Weights of a small GPT-style language model, trained from scratch on English Wikipedia: MLP 256 tanh GELU.
Each number is 500 + 50 x the weight over its row's rms, rounded and kept within 0 to 999. Layers, rows and columns count from 0. Numbers have three digits each. The size before them is the row's rms in percent of the matrix's.

# o: layer 4 attention output (transposed), 64x64, rms 0.217, rows 14-63, columns 0-63
# v: layer 4 attention value, 64x64, rms 0.242, rows 15-63, columns 0-63
# q: layer 4 attention query, 64x64, rms 0.2, rows 32-63, columns 0-63
# k: layer 4 attention key, 64x64, rms 0.216, rows 32-63, columns 0-63
# up: layer 4 MLP up, 256x64, rms 0.223, rows 0-18, columns 0-63
# down: layer 4 MLP down (transposed), 256x64, rms 0.346, rows 0-17, columns 0-63
o14 088:477499471576513457444521636516487456554562591513514559530565535527410492433491472462553519509610528509564525571451524507448491516489474434450497521593424507555547514506572518514399523433482436
v15 083:563448549535475440428495507544442584475595509501531462458485533406446499431471493560520528565571549591411545461509499560520446509589531539421547490508487476578574595551553482489481464477516445
o15 094:578470455577461550521489577583445463462526535457526502487570495494477461549457596501564544521559439574523493523483503508603529586476558485564437492504434539484573513538584556529600558530468424
v16 093:462484555447539451587576570534469551533615539588519346587465455442503451525514508545485574454536445500456453504499415521473463469503461476531495503453550546450518547471568580505514460520525540
o16 102:620442523541407489555525531492539483407504543542553405482422523467498527447506434459474490442458440494470506518435447560535594483570519454454475513475519492474489477603421426494559578573470484
v17 080:483390526556511468560513554604505554455580469442538470569524520461473423456521490470544447488531451519497528447448475478569502445465490403512482571467495412500575525459598569525532376488521471
o17 096:555553540587504382464398522490486574464544528478586476527498546553560483512501500566526535501469540526443415545560462592499557492504534403525462556566498479544501410582493467464566441564510493
v18 113:537531447481525570564545514498548526613563514459499473537477487418462535538502444584511595411478568532508496522448472542562466449428411565524527456561550524526482437566410492439452471415481539
o18 117:619563503615436557525510514443550581534520411546571517490497417435521536486516511506548494505577491467493623459469596557469483536564442538551483507523583522510514509550482416476484536475449495
v19 082:456542462481426466429554550506464490507481556560422522508526467535532534454563554452374438544542535555495509447409438544499483612419428476387482512517482554492456499539531507557519410553499493
o19 080:470410577525494524516479500454568491449418500488412533390489552535500551405439533539525490519462497401452555497534526552493452528516574506452574464546440430506523618453497493576533483536491413
v20 094:433515468442390553444465481493571459482487501497416463527526491593549458482533495467484435540573477455533671441519485464541558495401486525515530487507487510481434524390542437495485568554491521
o20 105:470582428387490519540407429521504442517471502432499550544473504490482551502504502500488526504533519420495522475536481510508459553369529555405535583586435514479541488403455425477508403568500471
v21 091:458485495473398473464487509477471555420484476530465539440492492517513458496489488385544465580500408559516466342560522489447519538432592510532484536495496519542525517555546470581511538585472391
o21 093:406526498500556516525518520573394471533468585478482579488525492550538569490489433521512528489466371468453418467498515510468432587487534487513515531526480492568498511486569591422574571567597541
v22 096:513575420534567487454453572496487393486437530555368487567525527530493446472499475426560549542493504514515550422507538408592574470541558447486509445526565546549544479491568462568499542502503535
o22 106:399586424454504507580437532456408510509547458473487591484488513441497438462510393529570480405460564557436517505550474428496511507479612536430500533470487419512537449460475556501554492499501471
v23 098:417468447507637488413529501454498452426512521495485498541510547499522475517536421408509495548509495474482473507531425466532667566535527467448554518561516437560549550522501583572451557482518520
o23 094:360511502453549563474495445475548495493550585495510472496522555499568470548574498481569481465493467539512495508464462509438501543574540372469498580462511410555629472379504463466531489489484511
v24 088:469465511421619463546517424516569483519500558491461529479463489358524533447489483535454463414515673494530549503452549482536533474504498514426491458474404453512427515483478566477512532502530552
o24 104:567592507424499502473552475513562527537525464410559454601493486498509390489539504581446492480512590589495566566537531503581452532528504511499465474433464499433561624479485408501477513507490453
v25 081:471527501495492480505522408555518560548440460516450532449476478447465631562501471574462444466552517563449435474582531510491525550484468451554555445398462518430522492434468426394437485437563480
o25 086:491447475479448533428477580535499490555491485556573467510591484527565548663523537498536501510452443483483577495508531446541485568526513528469474526514529488313498540492485464514398491481503557
v26 083:467487467450597542629456489587486498540468501499518515488461400616468535544582443480477539486445555467533440468591582473444501464447445469467527462481474496461479538467470525604445437544512547
o26 095:501482483499520533555495393485571399483499465514524462438539532496515509489615434549459473369482511479445520442482521508495540425556440498411484384536484566460400543420489486550451463507462519
v27 083:482527492425477438458485545531566447389486460513394452477528496496549526468446474584443537517592471542385546461518463502579569516549439549550571578475451549565517525527471510462562531484472426
o27 088:470528403543450560373516345554500482528548533428481526456504563475524506495446461425520606507466457479530505494572415515498458548421522484456536490414459496435508505486445483499459555463463451
v28 090:508466544438561579447578509501459398508537532459471582431472461345557489469525585517467457559512541517507567550476442500593486534509454478550533471559400477516525509416503550524521494557468504
o28 096:482542514445413462517511474498545460514572566350437489521505552533549440497439576529387483564437497501499483543459595510476465475522580554488419532467466479503582479513504501484497414536404462
v29 092:498588486531495434462397440458608576560527504440516548480504519438404508506479472576488542483486482576456502542485374573531546438564509500552468453480441521497481444565484556485521561420457459
o29 093:536484471437483498420413473436459501488488501514494455506431461525391525439439544512619545500483405558539459498544578518440496541565442508548504517436484489554517514579478495511383547385469518
v30 078:468477559509465541571499481556358547442442429589534545457506474579535459528454422373516501466428565523492546501538485513473573513515517521512538459384527546555506503516435553498465532579487528
o30 076:447485452498522486451444488499526522467583539523462586558500487472479518413596507494404544560393494472474491459504538428524506582560491512422418472403472478518495486471437585492517484505613593
v31 104:558494516505430517334424484577539481464466494659545487450489578527540480542522538476517481477569380527488513443449512569503511492511477519513445521504425561494424527440456487466512493498457456
o31 109:487445480469526439493449519660530384529454493452526535477444522416458496492406436535521504564348432474489460515497481549502493569475448487494540497493521531493542478496567499451445456406506463
q32 104:433489422485525455500488557440519527470457647496527528484511569512474503520537479480512492438444552456450570583450505605546440550452484646545484537536453410505458489478462435524417473508482515
k32 062:490526497412478469419579395582480500559557375535498508553488488507532576404467376477465468538511500479527525424508478466472545483530472451457516484546563412481455520462488510501577528545463408
q33 105:431503483488551511501475509359451561440498610489512526508546543494458478517602475533497519414431543478476542604507492595523429512430526562491476543524427420477541526467441438539465450529441455
k33 109:532509480601477526493429492478570547431461563430425516485538618509530487490553512522456549487452481506542528515448499502526557444510500553602493527451457631517455440478480420526438402402479497
q34 105:458460522521522544434480498401410475462500627450478452510526497540468501506550545450531448431447545486425511617523458612526435493485473545505461464505498406478499490505445401551446420510515562
k34 100:516515512570422584471532483582396512434557489539479456500564508510527494495557478522439544477533510556516522538497533503483597568553446540561480452498463658442480508546444450530480441576406462
q35 056:494422470424573482476449459426505490460490580368522452527535588549488493526480504478465494468399458441468536539551564451499465373428524453520488486506447454564528502443514504372480508454503485
k35 083:543473492549439544544587546408434624453557502482513503495557537515575580495489494510530499481525516459462514463482495472425509571504502598535546522501489557385479453454397560596476442469438482
q36 090:527456513492619525475505527520469497470485595466537498496534483473458517512537471474550470440468551474415526547505525607527385477476512570627437550444419477495548469491502366529446448569506529
k36 097:497450403600425449423553478519515524530521573457548472491593480536548474514526483508406520517495532537599563476498518513519509528522416552533359465502491557453450501436496463457431498462398519
q37 054:546535433540606366539449497544587522468441477593550436498500548413429512566541425529482454546452543463538493541490566496421569469486511539473531529563529452508489444529559519467506487411479477
k37 073:557428534489502472539492487494524512482502456432556478475476435492452352466499506536523585467576448506407505541656529486465555505537592485526487504491504457521522495447511503493543513520454341
q38 092:532420497523518522477607507504469461552546432609552512505453544498487491520490494507448532486603464524577490482466517459434580518569505426451463550586530495533476517434529651461585538524448453
k38 112:605509560398507575491507473434491562552485451489603467575458497496473469471474527468520452485486509444436495513534526489437519419518600533500490531504502478582520457472519513498556527568519313
q39 087:489458603554486526472587485550529470576570480479491544394447454423577502457436465467534506479570412496487480497435485488511464581388519429506513461504470627574437506555505496523498480543478470
k39 100:553553469498404496528479583500465476463580491499446534417511560487546488429498517393514551510498499474546512531476525561523447578426460670495485468587456563539528437524494502482464530510601532
q40 089:483413452501461536455443542470526432515494629501458514576563537576461397444521479481532515530380496465468570569505515536459396517439467568499509535488479441480468435442523404475488495494491569
k40 091:474516431515509579538586521519409383517554480564452446379551590575524450502472544575545474541519513587560447498409504519517410533481506488497501533487447493504508547496529512527396533460525532
q41 083:565490520508416467527591487521585443577531494593603536502451449535488435519531459537484512414485463547512514499543540474493566507551477526420468582549571517468540533429560464584544563480444411
k41 109:610474599474452534538483511503507497523465463452403520494402455558437490506426507553566436470478564495471460587491503478527493473526482456509583500415502447463497584496498491506643414552537454
q42 094:566480424551481464488453507475471426504499569538587523526540517558441487449585507532452416483391546518490618577492507558517439423471461526538497524513514547433579525520538442588575504570518527
k42 103:460426491397421546443494473556482479453508501448483509542533466476601530539538488460499498496493531575493484567590495534520485547444479573533403439420467488443528369580450451502396499511526543
q43 104:544401493553447493518539472537476427434456590561536459495489539488506608542455508494484423499499502474545499551541518491548475464575514438605426432451542466472560574519390560426485574479519451
k43 104:596498530518482577508466453554515518516420404529547495474515485462428487494438542507483487465513542549478575507533426520400478405454504506403610461478557486471551429515451515548566580431583503
q44 113:552553480490447494502509518546495520561527364544508539489468483519523475477456440475397491538580420524562455454496484378536578506482514448463530441510542592518499525535520641468604521527496469
k44 101:520471539608438541484580608553516572477444528509444471477528591488562446520493480575417533482508468566487509518506473554542500526491474539526560476478446551443384509512497504570399462401538559
q45 095:605450430491430529510486514511538542526532447535570423512539551485502505461504425455382492506474458522535455528570522410487573452536501488518462383426621540519542534488399537437511501469492472
k45 165:475495447523461468451466467499489501408572618481527429527617513522537547429581461546489513466419495530528543457488499478484575538526445539592450530477421597457502477501498447520445437434431570
q46 114:398551521451453500563536517570528479554436521569577496546467468481536527585504521475521460484548627435388418426497544538492602584494489539473510522435468490476546407483524499532548482538505478
k46 100:453561518615514392583435461522504415511517460473577524543577493533508471582483418518508558507424535508546495459491559564541469495404497497450531532448470606457525404492468458545493496519468437
q47 110:535470505379438492555496499413506519439535414433532485528538512436580503546467434520527522463464344465490522509532543547570562479495517491455483586535494524574517495528428559423558585494464491
k47 103:456516477447536347508530564484474517544553531475490474519504420508524624447501584496506492472465573502476530406423452488513581554471541552473441617465535523491536442556461478508404460491483524
q48 111:530463412459554604592554570422497400490523520514556405491449391487514512524469482510505573539498528475470394468516502419530423501535448506493534608577526497459495515492476509551505526484561440
k48 096:581580410474469510510466348398605600446505530512507535553515541455499542491542505542409417502444530474504505474500533537441525454479565486489487493505457517531565555519466482499457508621522525
q49 111:570477520600503500576501544508502418567497553532546573508454485472548525481488496555569503518526515609452649434545510467550473599449430481491443527493457489552429568506459480506593504440483493
k49 106:438461525458523582414510522449430582464454461516467531547534538625535455572473598534508481533393524466559560457560470503459494446555505545481471476464451496494538412516553447464468597562521483
q50 110:462487434416517435475445480461463550513488558383522450458489495580485437573469517507501491556417606539501528453517443553561480545395533543522400449532533484537492501510450465501522508607504592
k50 098:492503520504549440376516514564474464485528566454558506606507512515533538490464472443510579486505439418404478490576490505491462423524553448473633469471499432519506543586552580496458568510568493
q51 112:563469470454459511527443510414532556444449473628590526460483516606494507538522580407549521513487462492535486506446448477404520542611547478529471477496464548442462480561507562541459551501541415
k51 099:553452489504550490434487456446524480525507527565552543511487540541443444571450450484553498534450508549424526490456518523525563538493502554614427470470667525498539516538487511471467654467485572
q52 102:433408487515534463519431449534371593556543450455522496436455415535525491449569458545590382507564503525480495515538428511452492511557453468527537529523522522496575505529511476491549442451443585
k52 091:429669516447498452492520541443435439459525515541450490567456475476590502530478491464513448472487476541578480577615529476538558454450562535476431494479425493490523546577529558407521539491494487
q53 115:466545520548425417415567530486527521486491479506503469578527585525573564584389397558504509554525554570517504383480444507516495557532479465427503586502531512456502459517568511564467455440507513
k53 109:439570527575465493446383526494430578456559518455531476518560479445449488517479553604598470507507528532485453462516503531587470421518471404585458503533485424501627497458463517485487522459519518
q54 096:485522459460498564398445461475507564470476518512493516484428472461468595625457486489615502498437538448547473586459561516551533507518423554604462523460520467569485497389531546473482524480563458
k54 093:581444407485429349554427573472497507477530425522518520555573533476475493481381485478503474496547494426508431449523518494490481557501467434428455557449544494502529416548483577540447528463523511
q55 107:533454481424445506503523427562471596545508579529564497590529518480411460454486383539477473503535409489547524461485488469442480485424545491519523495564431515483439451358523468577518456495509445
k55 111:535437438424503499564481568521442460518551509435627521439460451439516459566473452498495477476467521472498504544554426547584523425551555461532398533429433509453434494490577469523581544569508518
q56 115:518606537401522495435505592428493421461476561493467444481540503587531570546534471422533467586426473464441545519420472498520533464532534521515506397553538411517563446474515463469501451428509497
k56 108:448466579506570481444574407502447620430505464517539485550477518504482477480516515469548538428552500435523508418523440526485537580397573480528506448438519464428502536441472543579605456448485490
q57 101:491533592551515541523550428431498487502531473505536476558516468514514436545471458432555558477476448437422607412474415538410489447567538583477445468557492504590559449500444481409517519531541476
k57 091:469474480573568507559513552461489427514519481557417434536455423530481478521485506503458571489554615452503461493484489453504569515484529510545559538497377512540543566438483479523582657441460524
q58 107:439521466511552543518488600458523378561534516530532508518541514457537553528627462484494557526449604573521485564518505514536476495433597581557469543551477499465466412517453515468445576561447493
k58 111:529494614399495434566558502437551563564494515462503475561438532513464450462509434503544443488511485515442560435490527518463488491498472533394583507565595426596491561481581462527553562533485494
q59 109:557442453488514528509584560518388487500581497475527539474476412398511443469497595576579450526452519479576601528551569573530589460481518546443503503535549531448458505474471487462478516486438446
k59 098:507540546427525545503472464513469557520470533486481516559490488592415521494484416430576526551559539500642532482477498519404458581498530503561447627507467491549461487586483525474437539569475440
q60 111:492491529532528472514585612406430458518492473583491552500401506477381560441499461556627467553509483523571484544453459507477484513485561516492504535558487465530478525469467547527443562593423547
k60 108:521428573523527454431502388558432545476491551370505469498552578530522414517505479551476506471607516569527487502530478478456567490483473487508438465444453524492561536576564414448429478545445535
q61 100:500366531516458407448513528581563513489532450442479487534529354420449527559541471583545570513568560549476511529514486472538468438512513493469619499519487510554509504539547465499489544439560454
k61 104:554573528554542505454536491580520447400519471471427590505586504531573485489560547471417522450551436513574529559510474578544539460536489468519408550471519546506577518510499428555526432422425495
q62 107:579577507498556540448433462561616453592505491495506480392537579548454527549494481586525565447576554455441462494531547542528487443537482437470501490555496573502587502502425505496490578467539454
k62 104:470436387495450508535459490476477476477525555405423478485557508570499553539552593468468484490517513509565562580510572503542540453571521541534544395402532460570528501512397533538476471474459581
q63 103:435576559470512582508510390540602540427493482420488575509504494454522480537446597489467486585553508565519517489566438478497479503488570437449477569468606464506557495426475525476528541480486408
k63 112:436536412560438580517494555492532452466541591545473483437573501503527537525515470572605518452576507448515571480465481437516376524476493506526487501522490568397489499497538435546424510444400494
v32 106:461525473591467396455443431483531493568436467516516487423524542521523522514601500452453537553508454521495595494435538472505463492474476539636516536526518427394574435481487505549510554407528466
o32 097:535415525549474502542587458553504555513453459475428525526542465517515512589441481533557474549447534543471582398414482626555531461485498523531529481453515434398495570490506467469520613502557506
v33 102:498509562462493530465536444548562501533452594408398450550463582457535496456502452531572502492518455457559544608530494495448525472430490461519445444531465436405523468498635547491457501555513547
o33 098:481472468471483558510409448592576510519543567478480542543509544516510330549432520476436519498434609542560514501535424485514473504531479554409427454485429506500516507525570517511546570510538448
v34 113:566515538475512473542499574507466551425402576497543411468460571509628516477482599436557522511442428484501505485392528562510586510447540461500437592480502442432524502518524520494497468487488428
o34 106:502514615498481484472472490481533555566472603390466497490441571514559462566504471473583554463451517494448537471351458499476485422450450540452536552497463496462503527495453423482446424503417472
v35 101:419519488390572520440421540475571425534471510509432538491487500561577500601496449557481528525556534519433468535496584511478498548605441487501457483539563539494411451543557431434464447497481451
o35 101:516522410454525490608483410445543430447506503516557484445468496465580579542416468573400591483489521490444461397455527456468502474489512409475477493491518479562535477407558464455451546519465492
v36 122:536465337492519457471494460413494472506425466561553453488580552507450517496473551531496571515504491525514408519519535503514505615468474607492490408587505509487505477488489509392537510477394521
o36 121:576496452384560456411479516476583495555461484493458462483510483467555561541558543584485468592575532474552541457526567524511436564535537612525463511557534462555510579565545452463509570535506504
v37 110:461486529565401465434489452534516507508450482514524384551481538509555443527451514587539538581515439480463607433502518501515547514561539448487543606432468456524486420562473510612522469482427533
o37 102:418459519497482548561574512428461616428538451467500552507511564550532484561473534590547501514506571509478463627509503498541471431584578535540528513531485502482502489482555414552560502525390444
v38 130:488544520524419484493476564521487540494448495497411521543459519485464411547571579456515489430487566472521452499587499535453490538612513394488429515540566547473464434411494510589403433530522547
o38 125:472451594524499568543481410450462507473491498541521492590502628559532534531500628444449440556512523508593567482450512487481444525530533459441518525490596479462535433501512570536436473588507483
v39 097:491470452528493506430479570424405420555477514416544445494535524606586532530543449548554479513510468461464525533458522474476466515497497535495509591540440437395497495482588479573571384547523517
o39 090:511544525533467536583512458434582571542517400416518429551501499543532564511505449580496585456510551521449471520531437580493478547497560463486557438546366486478499574542497431504525475551473424
v40 123:563468561484506488495570489443490500460465531473506527564428478478606454450442460492494427575546580515493518483506479424439593524587537574502440453434420540504458555532610568439521543463457543
o40 115:505510485542429566522537536451574496546565588470494437489576544437476436482571512510538516484637568515481495481449581391476577536537457480554430479563461567512510493449595517457562502517513465
v41 113:556548474538503556542512499478541629561488559538480574464482435484481543421466555498521551543546492532599537453564492493432451502502487434466479498572448489451486507483540461357440396531419505
o41 106:567510467522520450463499489456577442525548545598499510498544505456521420453524489490481518418529619503509537483502441457583440494520551478481425541522560447479639495438420572501469442487403448
v42 110:527490422523494481532630457535583505586487469475448517501466492486504613459499436480561485489484545489464467515550544507488452431539550495589426566468465448484578581537458410471571550553581458
o42 111:476519482564489481524483486449495557532644518511431621513484445443459552463477445536496448532479467536561541549484455475559526492459477452480507448541439459523463601503335493453471549488519582
v43 131:479507539483435448523494483376556510439426463411603575465477519464411477527559497531487413562555517575439499546538568525496508568499454533475474457408510590568516488540426496496549481500443483
o43 119:484633573505608470505529563519467554570442481480491549581545409474581515582463552489498477560586592540461570513519534460492428511504498432534502530468579534530468499505544500489470588533520550
v44 089:511484606485457519459445469528490497514492511387495399553479464546526493492427536498430490623584561431421550606517532480478533561536474515543502474448473561535439491522457414512602502490525531
o44 085:463489443577475523558571556479522463541471475489523553467567472520517440539430465573454525557496447491518491472515550381430395457511486538468510544522458615535467477389477485571600520562491440
v45 109:598469502462478481527555458477520452496502469516404545561630460502454438501563492463524486553471474524467485447449525486356495569557488471440511521603577510506531499479513442571473453581526408
o45 108:585417511566525480492476420488466515482469413509440555573525559460419518515472475518456442515516496516426378474541457525402484535506549507470411530541491565592552471506442548466385507510520443
v46 118:530491533392451610422426492527521546374477464506533528468420531563460462558524485516440456496484560496467514534484587505590568454618496507449531529492459573545452413538453476511506507494530509
o46 095:431503477441553561513581582544461495416487533467553478479448441481536543591463539578490489360520423541544498502501540447516462490474569429527577531564530549493454484420532506534400533556502467
v47 098:458580463497470441471563453488571550467480522498511515555415487518456423511405427458523421639470534452436448506442483500507487539576543422505519535485509564544574393470458554495539464530536548
o47 095:445533511489529530553563499515479408469507525472510504521500488503424503417543454499415388535525501552508478561440480440481397415504536449540375487525438486484473398512445492582463564544437427
v48 101:560412538527566479518537448520434498475494499421490546478521572424443525487508563463462550502480463587512495377533493542554446441459546455584528392482412472537508458464501499514436414554463417
o48 104:508504488468472481523495510462523545533453462482393480534435375475498451544517480481532447489429444538453499445470354471585499497476471490495526500525613565585531430568549523442519382468468509
v49 105:475561457410526502535450483494532460477560479489444542486577466482481505484530449554476544574552570527448354526499561611463381506460585527493517477395483422533490572512465468435505511485495481
o49 099:450516422415538418532465488440449569535501461516478511460421514411433488425508423487504548545608447524516470453476446543500518536508478534485549560423474446620423438460492513527418546510545537
v50 112:491530503397530491432590551431480485539555528484428497385444537475550487593482559570502518490440490449565533397412508492591456453501435463485479611491463528553534503574485516548509496513485469
o50 105:454587514539500469558573481478541531470510579544568494571387567530565463532566457571476486397419500500477441559494457541506467472522528450530534434504540546449412532480532451395507463476477585
v51 094:523504537458452550541541462524419534478528531505530402497553461582479487586504383450453452448537481535394574413499579519531507494479488603516561510426568512438579421502514509454539517526471476
o51 086:504535433461524526567520532471505411535476371426482582546540464501566458479458534482518530429525519549568499469522491590431557441431454620515538532599479494505435508540537527494486482479417427
v52 106:517552428450514524568503586528463531486454569463477471457508519452549529381562507457502446485595595611420487540465515459503541474409466555552512542557437556522501513549469554420523566468547494
o52 103:541513468439586555581489502478466494571489594528479532547546527556511400573624458497505504490588519417479527453436492516511471499377414480461511495545433502451484577461546493494556456483570497
v53 107:443445506608534428514517484617560521545458473479482501462466600515412449511506483471485396502525612512530509454443561410554485549452488529531454516438588571529482455509544554525498483449491564
o53 104:506512476535586528472626419530516448564533498470518475612476478483512497602536556516547431588426581497495544462573597517487587406473527439524504503472471459520486457528541511495597507500506467
v54 111:492526434437498653477441487524427457538462546476524524484543427475475474468457591443488459515376481581488521606545500477471509466508555525436520549474439517428443495423547511495573575530510492
o54 104:457480435481556595441556527469560531477472549452508590463557520517585523507520406400479457433553460555449477522565494511489459627444521562422460547551417502452511472504475490538560495571512517
v55 114:409563453513470449508551536454521509447536429556555530475540497465411388465488555473415432473536559555492556525597495481562465470500542492540421447458472541498434516511541544458517536565513632
o55 112:395455434507505477380507556419442445471436496464482486486520540572452465463540550451478441539530474567474533529454466472522485503444416421466476341466496426528507469528562542489482515538448564
v56 103:494470476480539497466446572433530461476433542499558485457646559488551566530443498483427579456518566542534530536458602436424468465484528374493481543531507564533478454584544515496529528554476458
o56 105:454527441436485476472529505454559486593423582520533518472580526576638549596519530454482542524482492489404483523528441521544515454556452459466468436580476454545428466466451443461424476508552513
v57 103:478523476492529516580488464524543512541555413397590488445511428492570559529464441566474522458595488501530471546534492517489362545497528514537532550505438503575526385571447495410490510474472444
o57 097:536497496506634450560522524548555567444522441512504446421561463485546491474472407473455555512522489474589540448529495500562480428542405441571529409501429493506497444517425455485470482412434461
v58 133:513440414535516522443546614563451518510519505440480474399503397478477559453450474458554559496464447509481514620431531494577467562559535445457475514592515516513515511519455523494465498628475533
o58 114:580556426476573518521513507451491543517470549501517536510425538586490612513481487502582500493439554491560463529469561472551451535519559535452442448580380544483495496557412615472450514535515434
v59 116:518511490468428518483492510490476473483510512583436551517553486504562503583429458385522495520467445574539487412535605507447469580448477511544455556470601399556485507398494452512513492552550416
o59 102:544511482502436563468462416375492549550398536560506543544542578504493522480474460494517463505458426612503532503568466518496575521524500539500541503456566497598548512496412410456466540501413434
v60 109:481525462556594592495438431433495576449594510540457420603411483472447530456475445459560533418597495478483529493484535491540439490460554517455402473462545541549541519544521541514497534526542455
o60 112:494535469482484534473433486529461501515541564469481525502483429584470456480476456450433515405501519571508528496516632464429471399542492552497488399488494417562555414556472443510542418460592552
v61 099:522490505641469614512590395387488461473488489578528552462540479449515500445471580447605463424547573481481539461513516561540457490539572493532554535475475482471536534534455498475474541474499532
o61 099:469402587528499535449529560484474524616548439565560560512502468492463537506553512542479502437612521517455606533485493474574554478464480593496473461473534533396464457566424494537488484474431555
v62 096:519474568516524415583442443520548562526443545491445451487483516432450553420390505555431442501426479463513494518589419462487519536577572493559497539475562425560473498492471577462443529563542516
o62 093:505395549483499446529475465510534470497498575432501560425481491457433403354480434557496450604465503466498528614558557418541598485494541500451491495481498499507523455489486521430511464541555514
v63 089:515497553578520435500470507448530497513471430509469445605485455536459553485459500547539588498459501495578495431523504540600439559510503611440430449570438606483531571536530557467486525522482403
o63 086:451484437572518415460519482502548484425467546469495454507454407427387578459516494452395537494493581453493529474411607534507482487569513560504462502489505556547529527521449450444560401522528519
up0 114:488542576509428497527418455494434570441482524530514553534496494515483552435536553465488512509554524461514453487413387452530555553516560485492542572441502466370425469569417450507548425549432515
down0 110:404444549526536466537465516430544499578522526421485508555452437586467437600384461520487438467479550483517452507491508523427479519482439522505485436619458416577490479490516545530459489404490531
up1 093:526443502456521579535506446456480430484452538465457400523503534504516603576503383494406577478486491503545522486594505514545448439485453529496546565521557571450498497459548570443540472607569504
down1 084:503487533514551430589495560545525557577445340532533555466499426529476477511506556516504491502568534524498403502488410536498490462550516500473465412454466464558506398505406451460426496425496485
up2 109:507443541471450515434549477549587476477552426463554538519514500452364484530529504412476515537538527539496556563472523523489508518459452593521447437520512552462494391558393448558406548454456511
down2 099:429467578523579461458501586466446459534481495484463396554459536431493473407562577500446440490557503479513546476480426510512480434551571484434425527361507523508487546492542509555470501521521595
up3 104:545587416478553508477518528410459532542537516418452536485531523542540542501550487524492426439491432614556434572507485465471466527572590563499442525588521518610454546563454559502511465493449505
down3 092:599452580498425486485433483588563481421461486555590474440553447548504494428511510484552516550522525480418536433550522586513471525521467484556555530504511447465591513457621450513573505528557486
up4 099:435488471432525426633488507495526573507470479550533440543588624450486510555555512499460477472510543537535528483430550492455510506549485535425511522573437477519569505522427430468462617471479421
down4 085:533471584532443521512434567465525411443477456507543605516508420605428394522510585487496527517535421458452478481561442498490557500478504530530524444501609494526433508487562536518450471455455584
up5 103:502509483461477552532586519470584467524510465475465400551505534477645436544512486532530520562539503492424474447561496514511506484467526492525474471490444501545458556456653406550467431423416480
down5 085:492443571469538470434487431560448479466476520484575649492504567533439511474464521485518380429459500465525508553455520444490523526529502440479481496516480500427527528466351619484469503532562524
up6 099:482491387512572472475574422461497448454528575529549386468532538549570466504487477503512416429472469582450415439480550594505474507528505422497459522528529460574549500435540523462583449520550511
down6 146:464459525535464514463491461561495479382582684478514461473397482438526520541474450455504475481440497508531430477549561467429438432463493469561563576518510526589510501551493495474471436491466514
up7 095:544471519445442468583522569514538501454508491528562545564443421394431507453489519528529501535467454471508507583537385535534562437492574489539491559456481623453454502465461433485479500449465605
down7 114:435568512472479490532638489525510536485596444470524559635416442467526546454484454530399435487464549585466519468474468536460519503556460506550462536436461538486545543477492426512429520434516543
up8 094:499449492551490562514480447577436596521507525567470478444413448432467543477541491535476542513503512473476507513590544467434481457618493518513475510535443471590543522450606503530334516495484467
down8 089:547477447555556457581568546437517506489487356520475500506541517444485521564412528475486529477493552475506509487437493427592402490473468513481519425542582468557557477502473452619566449493526572
up9 108:430415425445499557557529444477549521455585467400505452497529611448501491552571532532527530478598558557498482433452613562439482510496525544464501544479491513556508462469494461522540545538436412
down9 116:485540400388502516428489416520525513452506486545510578508543379496565472477455489559424498482495530478478563447498519498665444497515522522525499484473532515586512573467482559487497596419503516
up10 095:335491531454526501633501516468418598541554492418476517482506473572506483532437524482524492490439559490563523522549429514503476573465547508575490516447487485381447524476439471520520482548442512
down10 096:420396542412554542551538455504485621426463432510542504478457484580510462497580526513523508545459550584548449557503442561523469589512491513526516408469405455582502518561525544474514515540512506
up11 108:519510577470478544572393410535541495479514482554528540432515597412476482454515506481493492520564479535529446509532460531434535532446525598417527524592466516572592393538503402486495462484464508
down11 105:470458473519482506467542559535498477431492484477477573552516491587514496511410484517463412596502535487503474489540507526435443484520567497412386485516578547406550478556560458382538537590496417
up12 083:403532586533474507561444482546502595510571578535470445506532458457488570529485532516518547544550532469502472445518531558551482579382470509427522536442456495454486546415516451493536491476618598
down12 115:428576476458446520505493581574439556548484564467528543496486536461564550481585540451512537490471518544528551474495522408550488518525435432542508556472499632471486407399541479452449524439472588
up13 123:492501513496499485446444446491370529437585484499539530477575595444476537454480517523450527560523412543491475528465498480472444484456584538482382527527563508506630517533452593538540500505410475
down13 119:506530414474500568475450536531507497585562429502483511469578502463425481460417499588513495550557470508555497497474472598458473601430454499482504514448445380454488524396562517516544528501607517
up14 109:450480470417601531579512437492477462531450477543569537487558504491512499497616553466488573468477459476479452471454469526460529503490506588476485609479390617530408471483507490473501458565532408
down14 138:511479551405592490463589458502475466480511424532563521551492376545454454494559490380491542520402554512493372480512481487471509471417540545513512557493496476562500460486541443512491504569575451
up15 095:493494495601488459538488460463480503474503446551513577404459517394538580439484392522504557479499535494560616504437558552543588432575517498499530536483498484495537605532465437454482522558480564
down15 112:387538502565582467455470486461490474514576495512475617629576504506489568406513529512468463508479497573519439484525485556551463579477481512541538479453484569537525535477498492368486537496593520
up16 107:566502383535441393574508505442452477560570484459520406493552487509527581508499472556530491474576491558531519501513605495497464453542500525446441472575536515487544480481547413421453591427541513
down16 086:409465617414415545426539488613489479442537516575418508520485519441530477503512598494457459459483498545473486497463476470499553484464482355560529487420455496520456487503519534580552488526474458
up17 102:579486481542403442557498522531510414408563435492553545440559547511495503483459451484517520505477526499571443479447535540556475483475467640543542424506490667448504472572520482511508454498495485
down17 130:549571503473460450549481520464432542494597461483544512495476517523419528425499446586444496446464530539547412476503523559537510391546492592515527488396374600498477517568472501430530503506500530
up18 104:620477467505500563478599462468525476476543470468565450528539513517455395504550519600529518452520474569564468531503480501514470418548442473563467416463454612458507550468502518546500642499502525